From a checkpoint of a small transformer trained on Wikipedia.
Training: a variant of Adam for these matrices, 1066M tokens, 8133 steps.
Each number is 200 + 20 x the weight over its row's rms, rounded and kept within 0 to 999. Layers, rows and columns count from 0. The size before them is the row's rms in percent of the matrix's.

# o: layer 2 attention output (transposed), 640x640, rms 0.0245, rows 55-97, columns 320-399
# v: layer 2 attention value, 640x640, rms 0.0277, rows 56-97, columns 320-399
o55,087,211,188,209,186,206,196,226,223,212,189,183,232,209,197,222,193,173,202,192,182,209,178,195,183,208,222,182,213,214,223,213,217,197,200,215,217,194,178,182,195,224,169,189,198,243,193,215,203,209,175,183,210,210,203,224,206,175,167,231,203,265,162,184,229,178,172,206,202,199,192,186,202,234,196,186,210,198,169,192,190
v56,090,191,184,227,192,176,235,221,193,187,166,229,192,220,184,178,224,240,199,189,207,183,213,216,163,210,232,182,203,169,191,177,193,215,176,240,209,223,192,211,228,171,177,176,180,182,215,228,185,184,225,219,206,190,207,181,182,219,185,186,186,197,221,202,208,188,244,193,182,183,210,221,200,174,204,170,207,206,193,238,195
o56,088,195,204,217,246,173,213,180,181,188,204,210,206,210,209,186,178,191,184,193,222,202,208,198,194,182,218,157,224,224,237,199,188,185,200,170,225,189,171,200,171,216,218,223,210,163,187,243,223,200,188,205,224,199,189,208,214,209,179,169,219,213,190,194,181,184,204,192,218,203,217,202,190,210,186,221,213,210,202,217,199
v57,089,187,210,219,214,192,214,214,169,222,186,189,225,176,180,178,208,173,188,219,197,180,184,191,143,195,176,190,197,204,195,216,205,205,229,225,168,200,175,209,191,204,146,213,215,214,190,173,220,195,209,190,199,186,198,177,213,197,197,216,206,206,208,207,213,161,176,212,146,199,182,223,214,192,216,234,172,179,221,174,179
o57,088,216,224,186,174,186,171,217,187,232,200,203,200,199,215,215,198,164,216,207,187,213,173,203,203,210,198,203,189,222,197,231,208,207,188,205,196,189,197,169,232,190,234,212,197,155,200,199,179,213,176,194,197,217,177,166,196,202,222,222,165,260,208,211,196,166,227,209,233,191,200,200,213,164,191,195,189,202,191,203,195
v58,090,227,221,201,193,199,199,206,194,221,221,219,199,189,215,187,200,217,181,230,239,251,211,189,180,199,192,178,189,160,206,209,181,188,190,178,220,228,156,217,187,227,222,219,201,175,201,202,211,192,156,195,252,221,187,217,236,197,201,193,188,177,237,212,168,227,201,196,184,233,203,236,189,196,218,200,209,199,184,235,211
o58,086,201,187,244,208,175,165,180,217,180,212,206,207,190,231,205,204,232,211,214,183,201,207,210,211,210,199,180,205,210,180,179,234,180,213,195,199,209,193,230,192,195,206,228,180,201,196,175,202,192,220,219,191,171,190,195,222,208,192,194,162,111,192,201,251,189,194,199,167,221,195,204,205,187,192,201,201,158,195,196,179
v59,088,186,179,199,219,218,176,197,214,184,211,159,201,173,175,243,187,222,205,199,212,204,213,186,185,198,225,200,178,197,201,229,233,227,233,210,234,208,185,205,202,223,172,148,200,187,205,221,202,210,190,179,210,199,225,176,187,236,203,215,202,183,193,207,171,184,195,220,214,171,199,212,188,223,172,204,189,238,213,190,205
o59,084,157,197,205,169,202,187,225,172,210,198,198,162,203,230,216,218,143,228,195,207,184,213,197,227,186,165,219,199,201,187,195,203,215,188,197,224,221,217,176,212,217,190,216,188,170,181,206,209,251,167,208,205,201,228,202,203,232,167,166,216,133,193,228,220,184,192,200,181,155,192,180,155,170,228,196,220,200,177,181,208
v60,092,207,173,216,197,165,186,198,224,185,197,183,188,207,232,239,226,181,197,191,216,243,217,200,240,185,208,226,208,204,173,203,187,209,211,171,240,168,207,219,213,206,175,224,219,205,168,166,187,208,181,198,184,167,174,185,217,197,216,159,210,220,172,185,209,207,186,231,225,197,207,202,233,189,218,195,205,164,172,238,203
o60,091,180,179,225,222,232,203,137,200,173,215,187,196,202,187,199,209,211,199,224,210,212,202,219,210,211,223,193,192,192,142,216,180,202,216,204,225,197,172,221,174,208,174,200,212,244,194,189,166,205,235,214,208,227,191,209,169,180,204,182,195,193,191,186,205,187,186,209,221,236,197,147,161,208,196,176,190,207,197,188,242
v61,088,200,167,224,210,194,162,230,184,236,181,237,213,194,182,166,207,226,186,234,199,193,213,188,200,202,186,175,183,205,208,192,188,184,208,219,195,204,209,192,224,215,171,185,196,196,235,191,197,185,181,200,187,179,205,202,180,180,227,222,227,177,201,180,165,226,244,233,153,211,170,200,187,167,199,183,211,215,196,210,177
o61,082,215,202,217,195,189,205,223,171,199,184,212,206,190,225,209,224,210,211,229,227,195,214,239,191,185,230,205,244,193,175,192,191,207,224,193,214,215,189,146,197,183,186,210,211,193,234,200,189,173,172,192,170,231,174,189,226,187,210,202,218,320,183,214,199,192,225,199,193,205,187,243,212,184,189,200,197,169,208,200,183
v62,086,210,222,223,201,232,194,229,174,218,217,191,189,203,241,185,184,210,186,212,247,217,236,198,175,212,207,203,179,210,179,206,184,187,191,185,189,192,235,230,244,223,200,242,211,215,232,180,198,219,176,185,206,217,210,197,186,176,225,196,218,220,233,227,180,163,193,190,195,184,176,202,212,204,209,235,197,217,187,218,202
o62,084,202,189,182,205,199,211,185,178,184,212,205,204,234,204,206,196,227,177,202,154,221,218,182,199,192,175,173,174,200,237,235,235,231,201,197,212,195,204,193,207,200,195,225,196,210,189,228,186,180,228,183,234,215,198,222,160,184,188,161,224,251,179,216,167,187,205,174,199,196,202,187,175,213,178,200,194,210,202,189,212
v63,088,218,165,188,193,158,148,205,216,225,242,215,159,177,212,184,179,226,152,176,152,203,225,212,191,181,197,178,213,217,185,171,188,230,208,219,211,201,230,205,183,181,202,223,213,209,206,228,194,175,199,201,235,206,232,206,212,211,204,197,218,181,172,212,180,193,159,200,214,209,201,200,190,176,190,192,202,232,226,186,226
o63,083,222,209,193,223,168,193,201,193,177,218,180,185,215,176,200,195,228,189,189,184,184,231,177,183,207,222,186,225,241,244,138,225,200,208,211,219,162,203,154,231,197,193,173,179,223,206,217,210,185,219,202,173,194,176,197,178,197,201,228,190,196,192,205,205,246,203,172,194,226,220,213,176,234,169,200,211,155,234,176,229
v64,087,229,191,212,177,193,179,200,197,169,182,198,209,209,189,193,233,229,182,224,207,224,196,226,207,239,155,212,204,215,198,208,187,194,206,209,217,181,229,239,177,200,182,178,191,211,172,167,239,210,196,207,188,189,211,214,213,217,212,175,198,211,175,185,192,193,230,236,199,179,185,214,165,191,216,184,183,211,186,190,174
o64,086,212,196,191,165,179,210,228,225,211,220,193,198,217,200,248,192,231,201,199,182,219,200,187,184,167,226,167,222,234,209,159,179,203,200,201,172,223,186,222,198,200,233,200,223,202,162,174,180,194,197,209,184,194,217,199,221,178,149,203,233,177,191,244,235,195,195,188,222,229,193,184,210,201,225,220,214,181,214,197,197
v65,090,202,213,188,183,168,179,186,192,205,229,214,185,207,177,203,222,231,190,198,206,233,225,192,201,228,207,169,154,194,251,221,201,202,147,214,172,187,181,201,236,215,191,237,202,199,201,184,182,208,202,214,224,191,194,223,194,174,212,201,181,218,156,202,218,209,229,226,219,177,186,199,178,190,187,167,192,184,207,174,182
o65,089,216,205,179,203,252,185,230,232,202,187,206,180,192,185,203,207,204,191,157,232,157,185,202,196,176,180,176,203,223,157,196,231,217,173,209,194,178,215,206,199,184,229,217,202,164,224,197,182,188,219,195,178,193,182,192,182,164,196,201,179,128,195,220,191,210,184,204,206,200,206,212,188,166,160,192,190,197,217,177,228
v66,090,206,203,191,196,210,212,185,192,172,202,186,212,202,184,196,180,191,239,248,187,246,185,222,198,175,215,228,191,194,195,186,216,221,154,237,221,237,221,196,182,201,174,230,216,186,179,216,184,182,199,190,202,201,236,174,189,230,194,159,202,192,194,203,203,166,212,200,248,200,239,161,210,214,195,193,201,206,215,200,217
o66,088,191,220,214,185,225,214,161,205,202,214,193,210,183,193,209,202,187,222,222,143,221,210,194,174,205,191,179,191,208,217,178,208,184,194,186,195,200,203,206,202,206,189,198,217,215,185,190,214,165,190,193,203,171,208,151,189,200,152,192,149,150,204,185,224,205,203,186,221,175,190,204,228,236,233,192,215,207,218,209,187
v67,091,209,197,211,205,214,219,203,214,180,193,188,222,173,218,181,247,207,212,187,187,204,197,220,192,213,190,207,211,209,190,204,178,228,174,209,235,162,188,171,233,170,195,232,182,205,183,220,219,194,180,208,236,219,186,200,189,173,189,183,186,189,204,198,225,227,222,213,213,175,161,167,180,162,199,201,192,214,219,227,201
o67,090,207,209,240,208,225,216,224,197,184,174,169,217,214,216,204,214,206,192,207,209,194,173,242,210,183,202,214,211,236,254,198,176,208,197,162,180,195,191,197,167,200,218,208,224,217,210,217,168,192,191,217,172,185,157,210,233,208,226,196,182,226,224,177,206,201,178,231,199,189,236,229,213,214,205,182,179,193,187,210,197
v68,087,176,233,223,193,159,213,219,211,212,212,188,156,237,209,188,188,195,190,209,157,151,166,214,219,201,219,203,189,202,190,203,213,199,216,232,187,183,218,205,196,207,236,203,204,220,195,156,204,201,225,231,210,192,219,207,185,232,217,212,207,209,204,204,232,175,214,213,196,183,221,228,193,186,204,189,182,198,202,228,154
o68,088,182,204,214,226,181,176,233,189,193,222,195,213,198,207,197,182,217,200,221,194,176,198,220,195,171,182,191,207,173,185,178,199,184,202,203,204,208,192,176,186,228,224,185,174,262,214,213,167,214,155,193,201,196,183,189,205,179,189,191,193,243,218,210,226,193,202,209,179,194,194,187,197,219,205,209,218,189,222,183,239
v69,089,218,160,225,191,173,218,197,220,242,208,223,196,197,195,215,216,170,196,221,211,181,224,170,167,220,210,179,159,231,187,220,179,169,227,178,213,153,184,193,239,219,165,200,210,212,228,198,219,201,172,207,170,189,202,210,197,231,212,204,231,214,224,208,220,228,179,203,175,188,233,211,226,189,188,182,206,220,189,184,158
o69,086,196,168,193,175,188,191,229,198,243,218,195,186,212,245,236,178,208,172,227,171,194,203,210,196,176,185,182,202,230,210,208,198,199,220,222,191,178,217,173,198,192,231,204,195,240,176,190,207,212,182,201,222,213,193,228,207,168,225,181,231,265,212,201,228,206,206,181,207,226,188,162,195,189,204,205,198,200,207,220,242
v70,093,171,218,172,177,243,174,205,224,172,218,196,159,168,188,185,171,171,244,193,200,185,165,224,225,201,196,206,203,202,193,213,163,170,178,204,186,183,237,207,180,195,205,209,222,198,168,193,186,211,218,198,215,227,242,194,173,211,188,194,178,211,208,214,188,200,194,192,229,232,205,214,247,206,198,172,188,198,229,201,203
o70,089,219,235,178,204,175,197,200,223,180,189,186,214,178,243,211,192,187,203,208,184,188,185,216,197,216,179,171,194,221,224,205,168,210,206,192,180,226,198,228,198,199,155,214,203,184,208,211,228,156,196,216,177,200,187,188,192,191,164,179,197,197,215,169,265,212,176,184,177,202,197,201,168,201,180,179,179,165,166,212,197
v71,088,205,198,207,201,193,225,224,209,213,175,163,212,176,203,170,188,152,212,226,176,173,219,195,211,207,192,210,181,162,189,201,170,207,190,245,185,216,187,183,203,183,209,241,198,216,212,205,207,209,171,178,188,186,183,227,173,234,198,173,197,207,180,203,179,187,198,207,224,205,179,192,204,197,209,244,194,211,225,201,184
o71,090,181,232,209,176,195,184,188,182,191,239,177,188,217,168,196,182,217,192,221,222,200,219,207,211,200,172,209,167,191,217,222,224,164,232,245,205,220,197,175,186,179,185,198,223,218,187,177,188,171,203,169,208,194,199,207,207,207,218,230,196,209,204,198,196,189,175,232,195,237,199,190,193,226,176,164,186,189,190,197,215
v72,088,216,191,205,203,207,198,200,186,210,201,184,184,196,188,211,178,185,163,205,189,178,211,206,171,163,201,205,162,191,229,187,194,228,237,209,200,194,226,231,189,185,211,204,198,209,207,185,222,193,220,219,210,226,182,196,193,167,213,218,217,193,166,172,176,206,195,221,184,175,223,205,193,219,199,241,208,185,213,184,212
o72,087,197,221,234,204,218,202,244,177,227,180,187,218,190,189,229,195,178,189,186,174,190,210,216,196,209,212,213,202,207,195,218,167,214,190,218,209,174,204,225,213,187,185,197,196,213,220,197,215,226,216,227,193,207,186,169,230,214,208,229,208,294,190,186,191,208,199,221,207,172,235,190,175,213,214,204,183,240,191,181,222
v73,092,217,201,225,175,154,141,204,180,177,174,182,181,219,200,208,187,155,198,186,229,201,183,199,167,199,221,152,217,242,208,242,172,218,218,152,222,223,175,181,165,198,220,196,223,191,201,211,171,182,194,235,217,204,184,188,192,187,167,202,204,203,188,232,199,235,223,181,189,183,210,193,205,191,177,157,183,185,186,197,163
o73,090,209,164,204,209,208,200,195,195,200,206,202,199,173,183,208,185,189,215,187,163,180,189,181,202,183,188,180,232,206,196,188,212,190,194,214,207,208,191,207,213,192,214,205,194,216,190,183,214,213,177,196,224,263,231,185,174,207,160,164,184,88,162,235,226,200,192,205,206,166,160,195,213,174,170,225,193,209,191,202,173
v74,089,190,207,214,195,212,220,175,173,185,209,204,151,196,196,167,187,220,161,218,225,215,195,226,154,213,226,161,218,175,186,184,213,199,182,187,189,177,223,237,197,180,220,214,245,222,235,182,183,179,236,204,189,225,228,189,240,174,204,204,224,185,199,195,165,207,229,224,164,215,215,181,207,210,199,195,192,211,215,213,171
o74,089,187,241,196,200,190,190,241,188,216,186,206,214,203,218,223,188,168,209,202,198,190,164,196,196,217,188,212,231,197,165,177,170,206,198,176,171,204,191,210,198,221,198,219,218,178,167,186,183,176,199,209,177,163,221,199,199,179,192,213,233,209,220,208,181,197,194,189,202,182,190,191,197,202,209,208,223,213,184,204,176
v75,094,204,204,203,221,204,223,188,211,221,227,225,196,227,213,208,191,212,225,237,215,242,216,214,190,229,193,216,189,178,184,213,199,175,157,152,193,184,203,209,207,199,223,175,216,208,223,233,210,188,198,204,192,171,191,212,198,174,184,199,193,211,175,187,202,202,239,185,236,171,180,220,228,199,192,198,204,195,208,212,196
o75,093,210,238,161,183,223,201,173,184,219,196,216,197,223,197,220,238,159,209,197,233,191,222,182,200,211,197,183,182,184,209,182,184,200,207,219,177,202,216,193,204,195,181,198,197,192,211,183,216,158,175,207,180,202,209,200,187,179,223,209,217,295,196,223,211,198,183,207,212,215,158,205,256,179,236,206,210,183,213,204,200
v76,090,212,183,184,203,205,222,173,180,193,174,175,174,193,204,162,235,236,207,179,187,197,205,187,202,241,215,170,159,213,214,207,246,215,208,234,204,183,190,201,235,178,198,212,214,188,219,222,229,174,182,181,211,215,231,201,193,229,227,203,199,182,161,185,207,171,237,201,188,210,209,191,200,197,210,223,220,212,201,195,206
o76,089,184,232,213,221,206,174,212,205,197,196,176,178,210,172,185,186,232,206,199,190,208,209,204,209,178,189,186,246,211,205,176,200,197,201,176,198,230,166,171,232,201,237,202,203,204,193,196,175,216,216,206,179,163,218,231,194,219,224,210,180,135,197,202,224,203,219,199,215,183,193,197,175,202,194,200,179,191,199,177,200
v77,088,206,242,227,241,180,202,191,178,153,218,196,191,213,174,214,192,232,180,201,185,217,225,198,187,207,249,239,185,226,201,166,215,185,198,203,204,197,194,228,212,199,190,193,228,199,204,233,193,157,219,234,206,239,196,216,199,222,223,161,173,195,187,204,195,203,221,232,228,185,233,203,188,212,198,184,201,188,195,219,208
o77,087,219,217,218,219,213,223,167,198,177,212,171,211,208,168,200,231,217,192,205,222,234,199,202,209,219,220,200,209,211,233,211,197,221,203,186,206,206,152,192,189,229,185,203,210,171,203,199,196,201,203,219,215,180,207,230,179,194,200,247,179,191,197,182,188,206,206,213,219,204,204,209,195,215,205,207,227,217,194,178,187
v78,086,206,212,193,209,206,195,177,185,231,181,185,198,159,192,221,183,245,192,171,236,209,190,207,227,189,246,182,215,198,203,174,166,215,173,199,239,185,179,236,184,201,193,199,168,211,197,235,195,195,206,214,203,186,208,190,192,195,184,204,193,208,220,225,231,153,200,240,196,236,174,188,194,208,197,185,216,190,216,182,211
o78,082,211,208,208,176,200,196,209,193,210,197,205,223,205,190,190,218,199,238,185,186,204,170,182,227,187,200,257,172,178,230,190,186,186,214,192,198,172,211,179,201,201,181,195,216,169,217,190,215,223,188,209,225,186,182,188,212,188,206,212,175,216,214,171,204,234,172,215,196,175,201,188,242,218,212,187,224,245,218,187,210
v79,084,196,193,184,230,181,196,192,188,222,173,177,180,190,182,220,196,198,186,188,229,204,182,208,160,200,213,212,199,167,191,203,185,198,248,199,220,225,222,194,205,153,161,176,222,171,196,227,204,226,210,203,214,165,213,205,204,209,212,189,203,186,216,183,193,222,208,207,166,196,178,193,238,246,206,228,202,196,222,181,178
o79,085,173,223,185,189,193,201,180,227,212,199,204,191,186,209,208,194,163,175,212,173,200,222,199,217,181,202,196,173,188,196,190,211,199,156,214,174,170,214,190,206,224,205,182,191,234,188,184,227,216,177,194,181,220,178,181,199,226,204,204,215,181,182,186,175,176,160,190,221,171,209,178,169,216,162,182,205,206,197,192,211
v80,090,213,197,161,167,175,170,186,213,227,205,207,185,197,194,191,189,221,202,224,198,208,183,195,240,175,182,194,213,217,205,203,210,177,190,171,218,179,206,208,217,171,213,205,146,228,204,189,174,215,191,195,200,179,223,228,215,170,199,212,199,200,167,226,184,193,221,192,161,198,193,190,205,166,214,214,180,194,217,184,211
o80,091,214,184,227,181,194,183,216,201,211,221,214,208,184,203,180,185,229,176,157,221,202,171,214,168,210,236,196,214,176,182,203,230,187,186,197,217,184,201,195,179,224,178,183,213,178,222,183,157,213,234,208,205,208,196,208,201,193,212,188,216,256,203,239,193,204,212,180,241,210,209,193,196,228,191,207,219,182,211,191,207
v81,095,172,223,187,229,214,178,201,210,214,206,215,203,194,168,182,208,198,201,183,191,229,220,204,166,217,243,192,229,206,200,181,177,190,204,236,218,198,200,165,204,177,199,217,224,182,208,232,234,210,211,201,252,199,195,190,234,198,208,201,152,195,172,220,218,156,207,180,169,194,226,217,177,215,213,205,163,204,189,209,190
o81,095,193,234,194,200,192,194,134,193,189,213,198,196,197,190,208,186,224,188,168,205,211,210,220,230,249,171,199,211,185,160,211,224,202,199,181,183,149,186,163,199,213,211,209,206,166,188,199,210,180,176,197,164,180,203,234,253,199,231,218,216,172,217,184,179,192,217,216,234,209,233,228,203,221,166,182,243,175,190,220,169
v82,086,212,204,212,174,191,145,203,229,218,218,234,168,232,197,183,171,209,180,212,233,222,179,179,216,188,200,165,221,168,184,204,177,171,198,192,186,209,233,229,200,229,221,159,187,209,205,158,176,176,187,190,192,167,200,205,205,177,227,217,192,206,220,207,205,189,188,196,198,208,212,181,188,193,190,209,230,197,193,178,198
o82,084,184,178,191,194,144,199,214,182,219,190,201,215,182,193,211,194,186,193,197,172,199,225,173,197,223,200,214,181,218,198,189,188,235,229,199,189,170,176,169,199,205,205,195,183,187,180,181,222,202,209,191,191,202,186,219,194,206,175,177,235,267,204,228,234,215,204,203,181,240,189,174,205,184,194,186,187,210,166,185,187
v83,087,204,232,184,199,219,234,210,196,183,210,165,201,192,184,230,220,208,178,204,235,202,177,179,210,217,214,217,174,187,158,210,202,212,224,179,182,199,212,188,188,219,189,159,169,180,195,222,184,213,223,201,223,216,157,184,206,220,227,227,189,180,201,203,180,221,198,158,187,209,217,157,191,253,191,209,202,208,204,186,192
o83,080,213,223,208,213,204,203,173,186,187,213,227,180,193,174,186,205,165,189,215,223,232,194,180,166,222,200,230,220,135,232,177,198,196,220,192,191,211,186,196,198,182,181,196,211,209,215,199,219,201,191,184,206,217,208,180,202,224,219,206,192,142,197,173,183,208,211,178,216,229,204,212,236,211,185,183,201,173,202,205,191
v84,090,204,185,209,221,239,205,204,204,192,159,212,213,210,176,210,200,178,207,197,189,231,208,209,205,199,226,184,197,207,211,209,230,175,181,211,173,185,174,194,192,163,212,170,184,196,201,180,163,209,207,212,179,212,202,204,176,196,193,194,213,184,191,196,202,170,195,208,191,194,210,190,177,185,179,171,184,203,181,168,172
o84,091,172,202,209,211,216,227,194,197,243,209,183,227,207,206,205,203,216,212,205,190,207,191,172,181,181,199,208,221,225,235,206,196,201,228,234,194,208,194,179,206,199,193,202,199,219,215,194,197,168,174,192,197,171,190,166,199,193,173,193,193,230,178,244,180,167,228,233,205,189,195,214,188,159,226,201,231,219,176,191,215
v85,083,186,190,188,213,171,154,178,205,233,198,190,178,188,213,196,225,199,207,229,214,210,214,231,221,179,231,205,198,169,223,160,166,188,168,222,198,191,174,185,184,229,207,230,215,221,222,172,199,216,203,234,187,193,223,177,169,172,205,230,213,177,219,223,177,171,216,194,229,201,229,202,195,195,210,212,196,205,200,215,163
o85,078,172,200,209,155,210,221,203,190,239,196,207,200,211,203,224,205,176,187,218,190,213,193,162,224,178,182,228,200,224,171,217,172,204,213,222,206,204,204,199,227,206,221,190,199,204,192,226,188,167,220,196,185,176,182,198,219,167,160,187,208,178,218,230,182,235,190,183,191,235,189,200,184,204,170,206,175,194,214,193,215
v86,090,209,219,220,185,178,220,204,203,225,246,217,201,223,172,216,195,187,178,180,213,182,219,176,201,200,195,213,215,198,220,192,213,179,185,230,219,212,185,192,211,175,177,206,219,175,217,196,172,196,180,238,180,212,186,200,230,186,182,206,215,175,193,199,206,231,233,199,173,174,216,190,182,184,242,178,180,190,226,229,158
o86,087,205,224,230,176,224,215,230,204,200,185,188,236,190,209,223,217,204,224,201,212,178,222,170,194,192,172,195,208,204,186,210,194,183,199,191,219,207,199,197,216,209,222,211,216,186,199,187,204,179,182,188,187,197,211,167,221,194,143,202,194,181,200,141,198,216,172,197,209,177,208,202,194,201,193,214,234,219,224,204,188
v87,087,186,154,207,188,210,230,220,200,198,183,191,208,193,206,220,221,195,166,207,176,198,207,192,187,179,190,203,181,191,191,228,218,227,220,201,201,212,137,176,203,144,208,221,209,203,150,221,218,197,206,182,228,201,213,208,171,194,215,186,229,204,217,227,200,202,170,189,240,200,188,230,191,187,200,234,176,212,196,234,201
o87,088,200,222,169,225,211,223,163,210,211,205,165,222,212,165,231,176,191,187,202,252,210,225,213,204,189,177,191,229,200,171,190,214,197,189,200,205,175,183,208,175,178,182,189,163,248,197,208,192,170,221,204,206,197,185,188,182,220,221,200,150,232,233,184,212,184,205,203,217,204,196,185,173,186,246,208,249,242,172,200,212
v88,088,176,166,213,204,192,203,223,185,191,185,222,177,178,164,213,196,180,195,225,192,147,202,196,224,228,187,218,222,172,207,237,183,203,157,197,204,192,168,210,172,199,220,178,202,200,207,183,198,205,212,238,210,194,183,176,208,210,176,179,174,179,160,224,216,239,235,197,234,197,225,225,191,177,218,160,213,204,201,200,178
o88,087,188,216,201,211,220,195,203,175,201,195,199,164,191,209,222,205,203,198,196,225,190,202,188,214,203,208,213,197,194,192,196,166,200,190,186,203,216,180,214,182,213,191,194,196,194,234,187,199,218,213,211,211,164,200,191,191,196,203,207,168,194,194,226,175,196,236,203,255,191,198,224,199,206,243,173,230,161,189,208,209
v89,087,207,238,237,194,176,211,189,189,209,177,198,208,189,203,220,216,198,232,185,191,212,186,168,210,180,221,191,200,177,158,205,189,215,206,215,152,191,197,190,186,217,182,231,198,205,193,208,189,202,211,225,200,192,220,215,236,221,188,203,220,198,233,208,200,229,169,214,205,191,217,177,180,214,201,190,201,194,178,213,192
o89,087,210,191,207,197,196,178,197,199,183,232,167,211,193,159,183,192,182,199,206,189,201,216,218,204,183,193,191,199,195,206,207,182,196,178,224,188,188,205,181,174,198,225,206,213,207,202,183,206,187,199,174,231,217,193,217,197,213,149,212,244,176,194,192,186,217,194,195,222,204,198,187,207,221,189,205,189,198,192,195,226
v90,089,217,190,201,213,214,180,217,197,185,188,187,231,217,198,228,215,234,209,224,205,196,195,226,178,201,211,198,205,193,191,186,207,208,165,179,224,186,203,203,208,235,190,219,201,198,209,228,200,203,190,226,200,212,240,178,198,184,198,202,204,204,207,197,186,204,181,211,217,230,207,171,217,216,197,164,203,232,203,190,177
o90,089,219,183,242,171,202,202,244,211,210,196,173,205,184,203,216,231,201,197,219,146,191,176,223,212,168,197,194,192,226,230,190,220,225,205,185,230,186,219,224,220,191,191,202,205,196,196,211,172,186,229,193,195,188,182,200,222,197,206,230,219,209,172,217,205,206,204,185,205,177,208,220,172,181,175,193,171,169,172,202,210
v91,085,171,176,207,214,144,178,198,219,219,183,185,152,213,214,201,195,178,212,194,218,251,168,224,202,196,202,202,190,175,203,156,177,238,203,164,190,180,172,210,221,216,170,238,219,212,183,203,230,194,216,175,235,222,202,198,216,165,181,209,227,181,203,195,176,190,207,206,211,198,223,209,213,207,220,206,205,243,189,213,214
o91,085,209,185,169,153,216,202,212,190,196,216,218,208,188,182,241,195,199,169,160,172,193,243,176,193,181,198,198,239,204,196,204,179,204,213,221,225,183,212,179,182,215,233,184,202,176,163,204,157,207,222,218,182,232,200,229,158,169,165,200,218,233,195,251,199,218,209,175,185,205,197,186,186,193,209,202,202,199,217,190,194
v92,095,220,196,200,207,229,202,194,203,218,235,225,222,206,195,234,232,206,182,171,183,192,202,196,195,193,217,207,222,201,238,181,152,180,160,185,194,232,207,198,219,222,207,164,179,208,223,190,189,173,225,196,200,199,204,190,209,231,186,179,217,209,196,169,196,178,191,217,224,220,269,212,214,202,176,201,202,174,214,200,202
o92,092,199,201,218,230,175,200,213,220,185,215,193,207,181,234,218,206,213,225,178,182,194,248,197,173,194,191,198,190,187,193,199,212,195,180,180,230,175,215,221,196,213,198,215,187,213,166,216,238,204,192,223,205,175,206,159,212,202,198,209,217,283,191,219,221,248,218,195,183,189,221,223,185,203,194,186,181,150,226,222,202
v93,089,220,224,194,231,171,212,190,187,256,193,161,182,181,218,211,212,196,183,215,192,183,197,196,201,217,197,229,173,178,202,226,181,175,222,231,191,186,200,177,198,223,199,192,211,187,178,181,221,205,193,225,222,225,206,219,195,168,184,190,206,217,217,183,194,201,215,216,209,204,171,227,184,168,198,188,225,170,188,187,166
o93,090,211,196,234,216,207,212,197,220,182,183,174,208,173,149,217,211,202,200,235,220,201,207,209,191,173,191,222,197,203,196,201,208,177,198,217,198,190,198,164,211,180,182,182,194,230,215,207,193,216,187,203,162,195,207,251,206,178,209,202,193,137,218,205,211,199,203,206,227,223,218,185,210,199,177,204,223,208,208,202,202
v94,091,216,212,221,176,224,206,212,242,204,220,187,195,234,187,203,207,221,213,179,233,139,205,232,205,200,183,203,203,229,197,184,192,211,180,213,220,217,187,234,195,251,198,195,168,200,216,206,174,185,197,207,200,187,175,194,217,195,197,230,169,182,225,194,213,228,190,202,196,181,195,191,197,213,196,193,237,199,183,220,202
o94,089,213,198,185,200,201,183,219,201,193,239,177,206,216,237,198,225,191,179,213,209,196,270,192,198,194,207,192,221,226,198,218,193,210,191,201,196,222,217,220,176,195,188,215,189,189,216,214,202,208,186,189,214,196,225,198,186,210,206,195,178,338,185,186,210,210,178,227,221,228,155,186,208,196,196,201,206,175,201,213,187
v95,093,205,214,211,187,155,214,188,227,217,232,207,191,209,192,247,201,218,189,233,173,188,201,201,168,208,230,208,190,219,183,196,224,188,196,257,207,186,201,188,213,216,231,194,179,205,252,186,210,180,211,196,195,216,203,179,192,204,197,189,174,194,205,221,152,210,152,165,184,236,191,209,190,209,236,204,206,177,218,204,207
o95,091,160,201,182,208,224,195,145,237,231,180,186,201,190,210,224,182,210,220,227,206,209,188,212,201,163,186,229,218,197,184,181,170,182,183,199,193,210,198,201,190,193,207,215,224,160,227,211,184,195,209,194,216,174,199,190,212,184,180,236,182,111,184,184,220,196,201,164,213,210,174,177,183,169,190,221,167,217,203,201,215
v96,092,175,184,177,222,203,186,181,232,214,158,217,196,217,221,189,189,181,178,190,193,203,184,203,198,176,170,195,222,206,204,210,193,234,198,207,186,189,208,181,214,193,183,168,200,181,194,194,197,213,199,209,199,187,176,175,215,220,188,170,178,200,202,215,231,170,228,191,175,168,195,197,176,204,209,222,212,196,209,218,204
o96,082,189,172,199,213,213,190,192,206,225,201,194,197,229,166,185,191,231,192,192,183,220,198,172,207,210,194,214,189,197,234,193,208,204,209,193,164,185,208,220,222,178,223,191,202,201,216,184,225,218,231,196,233,231,191,207,201,202,145,199,187,37,181,193,211,216,191,199,195,196,203,205,231,209,200,191,185,222,188,196,203
v97,090,239,158,189,213,196,211,209,189,230,214,222,210,236,202,246,175,209,196,222,212,213,214,191,207,218,235,214,170,196,219,213,159,205,211,155,185,224,191,172,133,204,219,174,163,174,216,193,159,199,212,210,210,154,194,208,225,203,194,199,204,200,203,217,184,202,208,205,210,216,178,204,174,206,156,193,195,201,194,169,168
o97,087,195,213,220,200,202,187,168,200,164,223,202,199,191,209,203,196,195,230,189,163,192,209,213,179,200,223,206,186,182,221,217,235,204,182,189,196,212,227,223,200,224,182,202,210,221,206,195,240,178,190,168,171,193,193,169,209,201,200,207,202,209,181,179,187,167,202,192,213,228,206,214,232,217,189,173,205,225,180,162,218